From a checkpoint of a small transformer trained on Wikipedia: vocabulary 8192.
Each number is 128 + 32 x the weight over its row's rms, rounded and kept within 0 to 255. Layers, rows and columns count from 0. Numbers have three digits each. The size before them is the row's rms in percent of the matrix's.

# layer 5 attention value, 448x224, rms 0.0888, rows 317-394, columns 32-63
094:175096148114146146132080124124130169153102169174159080115130104115106174119121123108097043160124
100:089126112109145107120121114116143192156088174113106066129127176156104144155086146147113126071131
113:132136157163140079105115130145138138140150145103117164119165155101142145174161161179132210105109
103:155111156108148117085148112095140069112183070108105111145139108117137094076149140142125137115135
098:133105173123171166103120165139124164198159117129208082120153120145149128048166096118179095113131
096:163131119145110120156175121128117097148077151103164104125130177092112152119102191134079120113133
098:152118142078144088132191099119130115084143120096040158145185123123144069165079120128166142197098
103:135149134132136111124083123117156117118213116140098082172156095123131119135181163151059123140170
105:146105102159151148072128133133108107148095128119169140098013116157112151112108108131118129135120
095:194121158119148135124120108128142080138141153112123136128130124121101101090130139178089127147153
106:199140077119100164113130095135120075100106182136104150122080171128114122156097157143119163151108
094:093150159160132112140109081128122146100174116130139132134196081099107133102067113101135112130169
089:076202107084163135126140153121119130169135178111100081143096144169087154233165143146175128069153
102:151167093063102136073141152159125139161031095140133160090035125152118149074090105123144121098084
102:114102120152088156136116144152128176161045193168184128058155115159110156140119060096167114111132
105:179122124082129081099112099098129126134062133092073129157112143138143049139122178134121124111142
082:115166126130146142127120161163108166177094112186126123102052086128122119126124071126158068164153
085:099081151126153172157102044124132092139106144146208093142133139169147131152089148110183166083151
091:142134103131198131092117116164155164130153117142118128149106185122099127162099137111108148134195
098:175078148071180157144134151158146117128112129137141123151094180092146197153118158088171196136134
095:133150074107099127142183182146097141059128103127170152149075102137110083151132092110142144143124
087:182129119141177102171126079083162142089114159145140128113107103176108162103103090147160100180153
088:106154106100137119129108062070150152098111147108096057172162177124133105125061173145172191138111
101:063092150140159097159125108107111091104172124143102089134171152098141123088147109127146086194170
097:116142173192111147159151128107114133140142163166169153112097158119099127140161106162146105131118
096:136142100092175176138119139129168051128149079108153099116127122131146096104151159143151092134105
101:117123129159070128110067120173115151151084203189134116098137146158103148094126100140149125123151
096:072198111118122137074144153115136126113108047151068144159113142073156104143130149145150121119077
102:162097142156140114042076130133123140162092092117121122117132195145152060076124111120057084163105
099:146130154163182145097173139110124109116080074131109100139119169144115107149138149104195103142164
099:139122097109117080112131117077127096183191156090121133161217115134126138111163120165088198091179
114:159092161103139143122125116128142075126185095129069100133160120127122121082155166157163113143135
101:102125127095189082143126105090138101159142144103163109144128178089138149181184125176174143100166
111:134150150110104135209085083129158146119149174178083051119169128075088163140077156119143119128169
093:090103178119132105192128165110119112196136069158152072094138103076125170081124054131074108156118
101:134106121140081102075158178135134178170112130121152211105115097191136170153161084103083153092122
095:107167089132139124072148135097114154077075078109069098132111114142124085139135168142091143146103
104:078136141113157127107109101119113152132126102134114107143141126119130109138152133138181136169118
100:095153112100106140144132117079101162136028110119133140156094119129125119169122082088174092120150
111:098108148089122112116156153136155157071074069127131122112131138124129136078143058104163099207175
104:163097171151121148145142083161125055159126162146138177138168093107134143084099159107134189100135
088:160110119051131077096101157128132126116178114116073146114097097132147070155169121123113085136083
095:136123088090086146161188126153121127164187113136160175089062153102136170166114101103106091169105
096:158113132139109167158138101168121147114080115133138167129099141098131085129084100116126129139058
090:115167137088110135139172073162131026195138167116140120141173138102127170125120127146117124067155
105:123185117024103083112161129097127132103105063109093077149072102086161121149104156140119145154116
091:098161155127114098173149098090091141184055130103141070105100098114139116151103126150167097136144
098:080068140159177137149137089118118090116192090128157119142187135107120102167165122181096106166162
093:131148071095134080070083175093139096128218131083120118126123109124130129187179126164024131098135
098:140114167092151101163118129134144066108134065123124098137110163100121119159123142151162113127166
099:129160097071106094098162142088135132110192133091126112148082099108129122173162131152099142112107
102:128098141129121125109127030156140116161143154099149117151183134101138125170117145119109168131161
103:145059104175159146086144145144112117137117132122181133139142133210142128103186101100109142109128
089:136123121066095132103140142173124102144092096121132171102103092116127139083113083084080155136099
097:175074153193180146128136094146142074094078155120160180132110171130137070061118144125171135096160
099:146139131177090099154161076119112156143093147158133138122166108118116098125141107112207129133175
093:083099131115145124144115157123136130162168113134161114127213118145116140172186119084137187152119
098:134151139130107106149115178068131190120069153112145159093139155138164101103163079170121108158115
099:142109160195210111122102148101108113106087038113118113142158139078156082100122121139131124175106
086:087123119137099149146097078128113165127058175145127095119103140150165136173124132090198110143126
096:119100148157173192158157133126116163079047166128173095121115158149119081199124157150194175122131
097:087096153091126127228154145141113032088173062133142127105144119073140114167128091104171117132160
103:186154116150127109121130116144125120055063090115057155143129129095146087091023170133116095144113
108:150135097120134160126181153103113091121085083107195133135089137135107162129125105145130162091102
096:158080140159124155089151102155103104154155153129111120144111159138108114140107165110108174088145
101:172086065161144137105132106087147182127114214117165092139117135205146108188150166144132130120069
088:150074132191160150155103123129114157095128134155177160097136099150120092105117091105147110169144
099:106120126145145119150086086120116141172133061115117130121195113142138114122107211153136150141124
090:165118126172056134077115107141142148038104126123177105108122131162112089162047127126147107151143
105:100130182144176131153140097134152094126138097122110088113130155083153087086146151156126117181109
104:151081095176090121094115159131123134111171195143078034128093125117111105098098110135071066113146
107:154122095186146118061080158145130132138160174109146131078163147163136113135179108120095098118135
105:075192130094125120178147125156120146192140127126090143114101145091084132140087153115116116126121
109:123112103104063130174158101191127143146135115129162107136148142079124128122140195130157170150176
107:089124121091149137071135080103123121137099106145134146089195140195135130150155162127115160101145
096:111068120098123166130106104133101125168124062121134110158133161149109095155079133158152087109139
092:077136109127149136160132164114125115177126109130129157115193142151123124083161120134115105095046
085:163130129121138161184090108084143076092110170137104129131134153119128167132151107117059051125122
# layer 5 attention output (transposed), 448x224, rms 0.0865, rows 317-393, columns 32-63
094:075079177163076174120098147107125111120092095122121087145212141125144113102147159138140175141158
104:121106120125121088132061134115143125060088095130197122044113153217146087129106152133086063210111
116:161156135164112121116087119106121116146087160117021147049111106072171071148104130151125084137105
104:106088162153113120152104109151061169161093127109087119064168100161116124188098115084115157122163
096:122069162135138105157120129115130115136087124110111106122149093088129133116136124138122121151136
093:123097135142179138176075170159141184114215104121110118093112089146160187107142102170135057119148
100:121086126199123135107117096142077117181118118127167136130146129112138153145148112108093182117142
105:113111139157085110155150112143077162158123143115095116089111110146179126168072045153112123147128
106:121169115063103142112119097161132141072100149122108117158152158135069118128118133097126107071122
098:105146112108115139116125140173070165095129132106125156108071144103117140168126157108131143124150
105:127150077148128115086141138153124152153089148129142141182137123086158100184097121122155114103121
095:136086178176174070072138130122159147128110130117115109112070142232151100155126108145138196145103
091:117125089096155147124112167099119136084125113161122134131140173125144114104083113175161058193130
102:135107105114192131149112140084166112106101163131164081152166085160124094094187113105188123145135
109:118155083101134116136177122096210086089155108146088101145082101119114117118132181160147170159129
109:079056123173120092127143121149045159130180147122090119066129124169205189161099093116101093135094
081:129169114092127156126161133047123104082141167123125093159138117110120077083136113124139190140098
081:114166081151145081093107140129127126173183155148105144176166064099102163169104166163162133126195
093:094151137125105117116134193081135150102133135173078093083169111220154107151106111160161146164132
095:111136085174110134146139067140120136157137133081086101132147113085118134152155135124096089120121
092:158076169106126172160136154114126123102110096129144113139099165135129121061180149135118168103082
086:109084128164142106124173202062092119122057057128156104146139166132118110113150122109150192138134
091:104103108175109130095092148145088116225112161165139161165162138124147100171134110143127144093134
098:148117168123071148125151146131116172183112105113101145088147137143151178162088129157093169057167
098:119143128103102128126119149078189105088150119159141132176158107116115121027099082122157161099127
097:136105101096116137117118065164053166180131178102123190132095092100110114143099097107091120115195
108:126186083117133130135157145081174104084175157127120088192091104120126116158121146157158156129101
094:152060084112107141117098106104140146179115162161149093084185131197153105131140075110167145176164
100:090067117054065174130150129124159154095153191167106095128107079140143189106138085123118167079142
099:133116132070144131077092126113148151103143117100132149108138081248114129125131084153122168149144
100:143154211150125122121100114187101106143097118134128138167158138168095116184117117090150111103122
114:114165095129095112104120108160090124195067138114102150112108098107130112205106093109076157122219
101:110121144139129100159136119110112135125140144132091120098127109153143171131038107108081063116125
113:096145080195145088074137205095120135171137105104102127138095136131161099177108118150132185120116
090:112132129163118164156150126096159148123139128081083100138151132149119124111138142148160201104123
103:144156167115146144179115105134136119088135086123151053117130107134082094103191172094144102204122
092:139069104063109126108121129172104158153103151150174179123168157165151096109102055132151126159110
102:127091105137052136204162128144126104155106122163138156122130144138146199115071115165083154126165
102:138086135155155105155089135135152087135144141128120131184124174143143144076163165144102161088079
110:185091123128140139163147071111063108169122111053081140142102132144124119137141159138072123142060
107:103148103162144095107108116168166127126086088149158106171100113089074122166150150112145149098166
085:127079131168074166199108126171085107122085147137102096102162138161156140111085133117087109122112
094:146097172153140119180121084156146120125101146092130103158157146098131150094078185132136113121131
097:095081129126112099115159122149124137175101124136140148106138127112159136117119156090124142113114
089:153080127154201106092112146168141193146166119101124111141099113123132136132109158136153105145130
109:163041140146166130149114112144053161186121161102143156117201157160150134100147110108133065140082
090:103044121121175102133140131094132103150142117094131167100134098154152164072098086138128116136095
095:106132181118070115155125147156164129097130100151081110105100152153072163162093181121134183087176
095:144116199110099157155139162158076169130075150138133108043147133142138120126107089122113068133157
096:116163079127136162116128164141083196159148182106074122053135107149149165147069159145114112155135
104:188106168138139148187089165154080153146091124082149133086159186159141124072141133108107070119078
105:081120177172098109165136157171155125115159111144079139101093105167104193149094179122120137159117
104:125140160084081108108141087152152117106114120137124116199120091111092111174123117114131093132170
083:154149119118127169182143115136180164100126113130120112090129101150104111109136209146195116203058
100:080187090120112088101088105135114140131142087155083121112097041110126141184113150096092140110215
097:098101161141152107096129171119150118070179081106158144179123132191131139118117140102167189162096
092:163167155065103184108189092115098143153119116121128109172149074118086100148081109181119161146153
101:191128141114145129130137127123090116126140150134138134116137110137177124044160120134104122120095
099:107067130109111174098146063123107169136158182111109129073147097178131150149118049107150102112153
085:117124105153141094146147137086201054135149135162163135149069103107153178114130146126077127119111
093:117181072077132113073124144127111110116145111138119207133075054087130121126088135150112107127165
094:154132115133137169077177087078110193185149146114148096114096119165133131155046187130083197106144
103:139083076135196147098074117112087125161140135069150123091111123162151130132222100109131141122097
111:161111137094165174126120152168115133147101120156160147174203119115094092100154122115170084113151
099:092142130136096148147110152145220115080104105147115118121149058170078153138120135130158154136159
097:121140124162093120173103156171070080120106126123142103191175113008136145131127097136090053089186
092:095198096090113121138177144064161088100136121154113101155106108097114142113107126152107193091152
099:106131109131107171126151120151159093180138106186069147151101135132098150157116102129160110078172
088:140154155128127172179127153171138160172127157146115147090087128075127099129107094158123094140140
102:092127162102148125122116042150149112142164151090087102142138130117169147129061132111096120127128
106:107174096176096165132147117096126123158148136117147158140139112048113141125140135091132129116080
108:091105079134127146141149140114114135176111167110163171101134128112115145154159119130194094155152
109:107169127121118142130104074080158113123144139130142089144103151123145123124096187132122153119124
113:148176118155149097147107087122117082118085153094168068111159120133175076160107147113109158107168
108:164102075116150139153098191115087119171099068182135138154139133130114188125142145112169030141157
097:078145114161087156100192101123090121128117162147164157081139192091121123173132180068143140098169
093:184107080137107161115086151112102149115124120142116112130141186159115082109152123143101134198161
# layer 5 attention query, 448x224, rms 0.112, rows 320-447, columns 32-63
100:165178128131129128074127151194169110097135127128121114179119172140102134153121151141101168083085
095:134113116096159135124109096157080157155075123215110078143076084126122117166103109168098161100157
085:157149161098167177132162069130158119144177129154093125186107132137132168120122092126094100138127
114:110118088094141167128108046095052183188119124106105131093080159079139119148086081151117124200119
099:124091114172107153151134116087099125147137128095162122044115113109135138109111120155152119167142
090:127086151113158082106169153085176099065165145102152115116192164130109121105119217102170125130117
097:119142177107174124115099167114144098079134109154117134130170147156140168134169153069162088144122
103:119168147094091095076147116182078139142117124160065139196116109108137113168141093129076165080139
110:121049125157117186128189104069176155155140094132154128076135131094157119176143137140124141162162
096:102139136102123070126139093095109148157099185151118086121093192079115162147100123145108113138126
098:135094107141128165146119155109130134179113178115199185125155097131126093099109129164124144111158
124:148090100135160151149160152079209089071172129098185124125164147156111159086129127076194130119113
097:149086118121134143124132098114178111188175127110156155139151150079100126124136143180146122145135
095:149087130136163159106124128067151079095180119148192136091155125123151160139170116078197134164125
107:126177168065132095085092140141078119095117134131058123160073115106130154107171133153119185158116
093:088144152097069109078146130121118158186104142084074168160116113136115126077104153138055139103160
109:131074120105196132116136133105195082080192115076167128125142175111166123107146156152155141172158
135:103159175086121102153140157155067158138063154138078147119053149138135173085080132132064120123128
103:112105179103130110139095113139100159095061143185093117110075139127160147089101119121089131146128
117:093188145126090093103150125154093128188102147160093157151051113119070098184103155145087146137165
101:156148171125139132114050141112055145112121169223142081116150120175130183144130034121161110147098
111:154136147121096133090126081158045099182152124160098085220157077144122110127155108125091154083155
101:167104109124156146192122141104145114090156082126181086094204149188146139063151172146174103122088
079:103128176104142137104093159167124181048086147124129168090103197167167138063116143129119084143131
106:086094092123115113125140062148159153145126113142132126115062112072124120197148134152156145145169
117:144057088113156164150163131082189092103198069093184118116183145111142114095131159137154127191095
107:175184131131096100168129117128070124109100192140103105190126129124114143097147127155101094087117
110:080189135118096099124107074143124181175066138197093134113092109108165135158107152111138122162123
089:121116166136144127146113170123085163074128180129110073143141173190145122109150122161162091089090
103:102140153113113105108149079166093116164112107131126135162109110105131113171118152073109121122145
096:118126130128115113099090137135131135099109109175109149155088101066088115185114125175117131078196
093:070170131145131094093109097167164125122164154119120112154180157097131169086183105109093140094113
100:151146136112091142165149097133145140077098131179142164170136103120120130115059135073084107112095
100:162106110153148186169139130084203143103100106099155174084122139110122102069089165138133149148140
105:125185112060158139168141113132159153148100140086113183089066131126125100115109149096095143148112
112:140095130084105188137176104120179115110137115091150128098144164115088135120131167126143131147126
107:137094143135124129153163119096086117117073102127110123142174109145171106103121123160137138117055
126:120110164152102088133098115114059136149117147209135057123146124146123151136141063122191106095106
103:131125159140116146072099128134156149065126122128080107112088131124121124099113104131124075155181
091:080142135159139174100138105056152171139163152095077174150197130092182166071153127126152137135108
098:212136134123158162172070118094128136089148156110153174142163103168165167057140164087125144104079
090:131152097177084115103131168111079116161138112154139123115118096181100118099106077124147163104153
093:135143089128135142198165107121154168088114142111178088121078125160095100048122138159147139132107
098:098072170113125143067137135133094077114113095106167172159183122095143107089138133114104163154152
095:121098187123144138106169090161160128120134141135097113118134138147139123043160161129164108109117
094:140095171150130136141118110142153149061085140103162110115155163146113156035118085081101165141130
095:125133104151164092126193130102140142111138128109143110145175154101131144130106228137103156153123
107:097133138165073092107157131144104175147119113108109070129149129164095125187165100132051148087096
100:148158120095106120088169138161088175129118163161100097104064106117131172128124060105093087148169
090:087176093075128120134129191126136196143128106128098134104122125107110137112153252138160145120105
089:174121138090172163175139172104150135065145147061183156097126183128122123080112102127163112126072
083:074158147148074088093101127197089081154137134170079146176123149022118151151157099117049149119174
090:187117128079092194124118153104108139057128178112140160136119116113115188157139049128141098102086
096:105138096067128085067127161133158102084155175126120156169158151121135148131114107083118160128115
096:135078141136163166163108137094107123070158105117199102095146130230101209090157103164176084084120
106:108127114145123133173113175097136115120136154130147118114095116135103163111125142129138143143162
098:095142093117108155075110081168161155114096129164091110141093062113177095170168127111111109136173
097:116137147116127135120175123106158180076089135115116147103140092137134109088131143142120132086070
100:187185096123123137097134079112137178050124171106199115164119117103117130096140104092080112118113
092:135163148169100047086132107163076087171096119137115142157144067137100140186155119130129153059128
095:182085157164136166135208105125132114070110139154144149124142160121115124120157083180106112094124
102:163105171148129158121165193161111149105123144097168122109128138115151103095076065080110150186121
100:108077169149133165161125128131121101124161105159176157135151102110132164095128127179155150087113
087:102103156161116166091076165165092113110198125119124150156181177155109095091055096141171144167153
083:091144113161116129153180129153153156153106139083171096108103114151075143135106129113167100115130
098:114135152149061120115165131178092130121118126137106103138087139139110173170163156107115187137141
097:098106107160210125133126107116094148105109192089146113122140142123095155113075144110101076144129
087:086132160115107169150113116150113149081077156141118088163097154120101183112161134151178150146139
085:151067072121158155137141097039165087126144161115145180104147123111161090120123087127082117160107
107:142116114165123153193177131130124117113124168123161122108149162123115166060088149122127079118116
094:091152142138145105137155165166084154103088131147122052147102128172076187078095121106116116085079
097:120126166114150112106156100142130127109121089124098072180064116089126110187112152170128118134108
102:109159083121138138161128113090115140162082160114166091097165169123128108058123103127119082128092
088:084119196106121081125081137221104137138145141200058087139096085114131141129118202117140104167183
108:095114120111137122115193083119159080125111118151127122182073136081154120205172130142097103160153
112:160107085142110165142145118113166133175124094142166131118148084093145097166163126146136087163141
108:115133199120103104061105137156119117084113137141033086141114140149175189139165135158092146126150
117:132173193145125106068079049064114173148139125150098095097056130189120130174105088137135100172191
103:101097097102152159186160159126149141104095136114162130103159176112112163077141149114210127116073
102:086160124107149122114140165165021185156081123202091121171093142155100148114141104115093087118100
095:127127134158106126069126162139089078110171123088124142149145081106126121194149091090163181118111
107:098088069182151164136174116153104125192134150094172159103097142089092160122147118109145170130131
099:133109090145128116095148102179129150172179131153104139140102091092119132152191104118091089170157
102:129142122145123125140126098159147135189155159115153099089109132133120128132160052129119129127136
106:116192115142095083070100087118068137114137113179069133129083108131129121150081080119089112157153
112:100113140165112120118115111126125121174056126073111172108109083129067100203093112152150125144147
109:115120113123121152131166093077133131135105112070181117129124136213125153068154069152144148108089
116:184135198090186113095015178169150131138165127183091089132117130160151146048155192076103135152143
087:128098176098117142152149123131104134130134153183140091164096129114146149131113086144113064115109
104:068133097122121127130128088159161115138161109110130164168127117095129115152138153085123117114110
105:041161053137083139164155168127140166092097103105130114090163182078079096133120092071172130109136
106:135099124133146191065152124121126125134140179172148155172155158120197127068184131091124167132098
106:088117039146140098138137094110084189192119094174061101128075129088155097127101105052088086157166
112:127080081120130091156125163162156120145114129122131111124162082148076111133119119139158104096140
113:119144071131138109147116123123102158153077157132174092124111123147082087152104114154156097119122
106:128063100109137126088159112052150097118170142099156101176183110162150135106107108119093177094096
097:149109085172101131162129093155146126182156120117108188127128099096113123156077132057114077135138
096:088167129164142108095157129083130142155105104075113119102102147106137118172104085132184175149084
103:099122110118160137068141099129149101154204152122087131146168147084105127140152171092136101159122
148:072076104127165151112196142153164130107173117089138128095148118086100076128114162121148143160151
101:099133030175110137093118077023073145157102129138141115099111119055117094142137104131139132167135
108:127191112110075133136154177171079123098076121128174125113154088102088123185147143123165149103155
102:175078162130159160140119088074169084099124094088199194122126132139199082086119152157111162177110
092:153148136121193076117090157125142104068092152145130098092163145187109147080163174147121189145078
095:069108121156086141159092189155116144090164150117032118106161147130090176126144170143159175129126
100:144066161117191182142142131118232090162151125109196089158164137147158101044133145172089198152093
098:105154146096108145075125114117129129196170135114124122166154084046130044136114142077116138162169
096:122092093179145155115154069166129116163142143126176148118103144093123132160157140134150157136109
103:118123111187172126127175129124153095184158108097163108185149120134135094123211095080091159128125
105:082129140139098116170189150135132128173138153116105130161150146113104133129137069157110096082099
097:171119255145141097133117169173151122179132124134112131149155097163118164090181097151170095133148
094:129157119105160088134173143164109131160128124113174143184118129191113138119118087094073123079072
101:145193196123177115124098156121149128130105106113200151112075146174145103147120112156178112146115
103:117166139073176118075115179195117094170130112128144107149086114131138090095069133131094146146137
112:124080103102177185074129094118122135091191119078181111131111153078128094086119156079118163206112
101:123124156187092149122175106153077117122127160098131191148152074102125125122194100113129118094140
093:071228181067113098113136118130079151162120129148142117140096058113155115170121142125142147124091
101:140145125081152121150113147133112160150108052135133165145051125131145096155119130134130077181181
099:192179060124071119199080124165113133116151163186066177125139144107111172144140137112131034078105
103:072155157123101099154134222155147107137138081145085082141128091115139165081095157124147146139153
094:141142202087157137126091172113179130063143101139163068089109133183158152119065147099138166176138
094:091158104115109152138103146142173115233117170110152142099148159092133102149092104148113111090164
099:114061130118139165104072079097160142090175112130122116102152181123155116115184124128180130178199
097:123117140157111165167227137128132099112061128127162090130140109080125115138118098171078174140079
093:146119145148158090124082093189156084140158173142121135150188133107138085110198120110110068140153
098:140147142105077046138100139167091089121122120151093148115138103173127098205092125124131078094192
095:104134107127081132116075090087121124135099098145111182091150147113164136199140142147183135139195
102:113075115131146161086130132125097150113163171067090137136166104113099105101211086126139129114154
# layer 5 attention key, 448x224, rms 0.112, rows 320-447, columns 32-63
096:145108102137141140180170052082110158152172105127141127075100172104140105152126166107136112168137
094:116102112127095147123092036156142160172063145142142128113075136117141121128111106121161145168141
091:093206110146113084125082175132100132076144125126098154129110077155127142126084138065102110128128
118:153213163142114115142144214176083118163091126151094116150129106135126159169152107181087112066093
094:145126150095135092131137201145102131149122104151119138135158175133107155144119100145098109091123
119:139106087136136145120168059105154110112174105080120126124111129135120093064141158100118137168155
107:119115083145136144163190073109170138151194103055125114098109121117110109139055149122178160204144
085:067152115109140173160101093120167170141101146165145141115093183104119128132130141091140164158158
099:127144148125080112121133165164116066122117129072117167159094095141081131067173164115154132133176
117:134120091154087211121192054126155125175187096073118101130123098109142102081106158129130138174144
078:140113121129071122099101109116093115084146126096090086159171105124136114114199171143075107114105
098:126106072132096100145156124108121140142175137058071114091112052174114138114146163129134129141146
096:131090143132137143123160151155151186118107132080114105111175158144160100128122143128108115148098
108:131102063125105145156185091103161111181191126048107137109136123130092139151100093122150162202168
089:121131122175152137116080104135106135147158121177160108130114167080150156211169058133127170148158
112:139141160111168119109101176130088094104129142153151152152147105137162149093122159094074100100112
095:099088121145089132120139079140157109135172137033132119122161058104122094169151160141183175107147
106:154108169077155113120105171137125119141187115191129164170103186118167134151085130207124135126145
105:120132220125175169142089124187152125085150128183141128140165186118185124160153125134105169109104
097:169112085108106108106090165114136086110082127172060144176132065099132162154129085133092119124136
103:119102140097148170143164081133164160105124131148127125107117195107118086126120074148146119172097
105:088138143119129115130059157164066135140134165209108110133160091185136180190173097122104151132105
094:134096138149113111108089084101105087113159141135133145121204088144132143189167195181149187145171
124:164064148092163172103124067127157110098207088123157140152140173089187099108157190161138165166094
124:120147133177119184116182075104163161114135123031142104093104133086123109167167092138107203174161
077:110077082128065117143149101144129097134141124100115145163150084133106135129128170156108141077163
101:157170190103160081126065135140058171127124146190126110137156153181183155147093115111165077095108
084:093126125113103207135144042066111103120166119151132117122121151133163150146081092200142165171138
094:154109171117168078118089152177116095151215065191163125170156119148189143091116123112156141126073
088:094147133115151144094086129145135122131129125148150149137131099129130153177199108068119166159143
102:083178115146107126135123110129083125117180094111119089124097137081101170106140109152192166107168
090:086134194134163160101107109150091163145172101118145117115084163134143160125156157175132102111131
084:104154138074131154086100166075133132102072178163126114101094154115135102194067085091131076170117
144:158103122159126149120186065109170139072137109068130131102162194128116076087116171148135149111137
135:110106117119135184134193097098227161131145170025128141101078173107108109176151129110127165173138
079:163152105161128119169170168146115142147092156108107119132127111130102116169108162102092081145129
108:160158183100114103149095144169101118112097148161113139131161161165147162102122190203119126044088
082:139111144108186168102105137112175121109191111153165156087161121121177132105149061121155118169124
087:096145131107146126116078097118137123063146108112060129073135176019129112101153122132146117147135
106:144148138123148157115151123135180143138174108094127130102136178133119138090128152155116141121112
106:157127148123137146097140053156179174130110110102163088145166183174114112130137141085053121115078
086:191129132158156128167182106130136164137074158165083109109147145166097122092085116142153098141075
098:148121157152168115118134068147128102072165143136144134133107220151160135116118093123101156109154
095:133108197078151132157126109122099146102122171117138140086146154158108174160178117107133176137111
109:154111136159113150128137166095123142090139151113159153091149124149158073176136145142117092152112
089:116126155121191157175102113154115128055100123147181135099121190055131148146115128138105103128074
096:146086017159105152121161139120118114145088102113172126159138114163107116147114153131079124123170
101:113148092121172101150118152152115148174117131130145134146089116109088139146143130059131156087151
113:071166079138144151138162170132181143146134155125089079144111181095107161160110109170133114169095
088:136134110126099109127129191098081080205124144068087125135176115136118103158122141104131137117131
095:164099142122181168086137183155154124086137084078163197186132174067147123127155170112113091158055
104:035153099152105158139109136157063156164109102176090086102094146101117143113136089124116083173161
107:113203151089170093140122138139124160113130131179067134095116191162144161128114110074136161097110
085:094171141087145125111127142154105143154145114112169148137096149104112146129120131108116122125126
096:195088157106136106130187194140180147087138092187110142079167092127132160163092146075095127093097
101:074067093160107120167106107109076109136080113221040106151185070146120133073118129119121127101177
099:060193148156106082148147106122138129139173137138096064127171122126118143152146050117122224113144
099:120162177140162132152172201161143132138142166117072138174122141139136164119097134065135129109121
105:148193156129173126085166063162158163098123152086124119094149188146129072219121062094146105169100
097:133180170127134098169161134086083148169115148170111117052128095153108128154037089089191085159148
093:117142145147138159178142170163127140089122145120159154096150171072143087140150191109178139167087
101:174079154147160119139151150130141134077089109098141177150134110127125098158198089164123118153118
096:175108129132113130098133147151156149110165124187156095121148130177166164092102124139156134197140
091:130066123156122103170098114147060111161094151126141146126106110128133128111131144127133115197103
099:160131080124198159105154074137160115158185111096142107136150109133148126152103094137120128131061
105:112113107158164194160163094123186164129159145142155130110149126170156113106078079145168091130131
091:147186099158141111112091106148196112143176098113104075090118121127065108098120134134114154120115
103:170118100132185139085120149094144094192164145085116159119115122144157139150108155155110136144153
087:133078129122134063168069182149127115144117076151151132134153105168186118108155086111169121123092
094:151073109134138076090121119138137127100058120081100136122126097196136098194074117074143104226141
101:126127125157130186120127123110114156142142121094082163141157135109149096090100121109092096185162
101:097167130112112094099095137152113179163120136162185153131126157049132147097159094115083152080132
101:130111065150164094122123107111151110138129089101104164131101111116105128171136105181104127120147
099:122124138148143198080183126117131172135169100137157132108155148123146132134149159184143089146115
099:119087136100157079121106140156107131061153128171137177151092206133131116165148093174118174101123
104:078097088162127091083170099120111116122133170106132166146116072118145122167160084111159206123150
088:181184139119098140101130164161091187145101128201101138109169183159139139139058169221175142126119
108:150154169126157117091119091152155114158160107188121128165134159156198112071144119132109164064112
077:125138110140166107127102153117177107131166160078024186163128081103138122121100138119101084108126
108:198078198081151104099122167105140155112156081176169142149157210088172095102122126183191159132155
108:096126139147087126199122095113157103121068133094109116096098149145040122083082121090142122140079
099:077134071165153108106154168123136089130103127048115123114122124135128146155136145110126089131090
098:136117139081162179115140108105120093095136074113184107095136158142137125141082120141143204144111
111:093145106172141130136197164147116120123087101089091170129144094096105147112097109128109122157090
092:122146160125184145102118110123140150091152123159173079143111118151203152139160114100104202113171
102:088196080189112112143107168114159098164133104097137122118124042115096152119129166045122086073148
094:161099104133153111160091194163184124160104098150110169156139131142138117167106091193126141095106
112:160098177124144174104138081098099134138177101113150075132171151133153124087112108169150145169158
092:123146167070133124135117101123146151098187101138168093156131120125154104094160145131121172129190
111:116112138165107110164139153117091163139083131079094153053123159130044117147142065116098129193134
097:125090057096101134159125150112122136105085136095147209083095159117106125146131119130150056130136
116:179057175132132081101100125163122137071133166160142097157131140163225122100114123134150142142174
100:070095161170112107103140199119164176076116133143094158140093143110133155146128070125122105141127
107:068140072126118171149185128150127080131096167123071161131170113064072126115113171116156133152102
083:125121103076173180097138149069144154126219132127118135164140105121196133103164151127137162165190
096:142114120135151116132145022173095128122116159160130087093111126170120117108126127077106132156149
124:097138096175096170145155157106132114127098116083109118089121162098006097153132111124113093158118
092:123109094145077110197119157145073121131099146095096149111142152133074131131134138114126073109117
111:134152106155129145129151137087162150087132171111167114057088107120119074138148128089129164127208
091:106152055105125120176174138131123065158115126064118145123154120095089131143120160127114119096086
113:161064192126135107065174137098135104129146153097086158150147103171107147147172137120114147129170
105:138137082093122204112145125101083117136122173106146148107141130181149148099104172155132052115169
098:155108114184119092047128110145146149139182150121151123147150069123078144126093151117116174125147
118:147107129115137199104138099089196100106176097118130109131183130091147098074081140134162120138134
108:083194126121134134157114117150087067161097121170095134119131094149138165115119161098164112108090
097:107126113094197130111140145125127124157169097119192078120131077115134098089110158095115202131132
097:141113088168069113169124111124046159152146195126113083095133116167110187105159069092120054094193
099:159106149091115122139093102105121086109103105158100129160145138152113158147119108174185109092118
100:141080113143138161094131107192153194122125143131166120080118130125125128127094094111134153124139
091:134144112145140119171104123135137186109098104167154148069145143136120090120112136128133101165133
104:139189125130129168165116098163164143159121100093141072107120085076119070112093102167129126098155
083:111074136164131119150108161130168177091129090127178089063168160114108089094127111101103097185136
107:181081117176135115118064151110137164145135146145082141108138056125104127106083091163126091121146
119:122103122146097105135135185099100120153138142106122068140147077097120157080155087124136099120199
085:174125214126095110154141118100110091105178095118133086198119138103103170138151111142120129066196
100:118121123084093148158148129156091048116122104098230121106129141124093136104114156105164099167180
101:101093126143162123118180157121113129102154170123139100091129168177133098113181067111133139156181
096:128126098153156156117176155149131190189175118144128138122136135156117092197159178162109118127084
088:133119153082078135155142130127039116100091114093093136160160118101120188138116161127146088152148
101:114113085114170176168153109112077137195090152156142126121082133093156171111088024120163126129114
103:112102138153152144141146114121175150064139132074175120087122117119122045089116169092052141155114
102:122104109105103060157118222125092149076116144123110168115113114154118147140157090102097150125123
095:110182156074126114132175116168174110114161123118147117185106069082115085176124161171176176095110
103:137123156087119118186120202093109124134095107164111184131125166153118152115148175132143116096074
102:150122080107093129160125085127085101124103165142173156094073124135152149197166084118117186082143
126:085176071160054146122100105148104147166068168161062147148129143125085126098149107156110058110130
094:169139177176108136096090157142195136112132205117056161135135083169123080133138170147128128101118
100:137185126133082062092131059145161082158108092150146097150119162120145115186127121136157149089124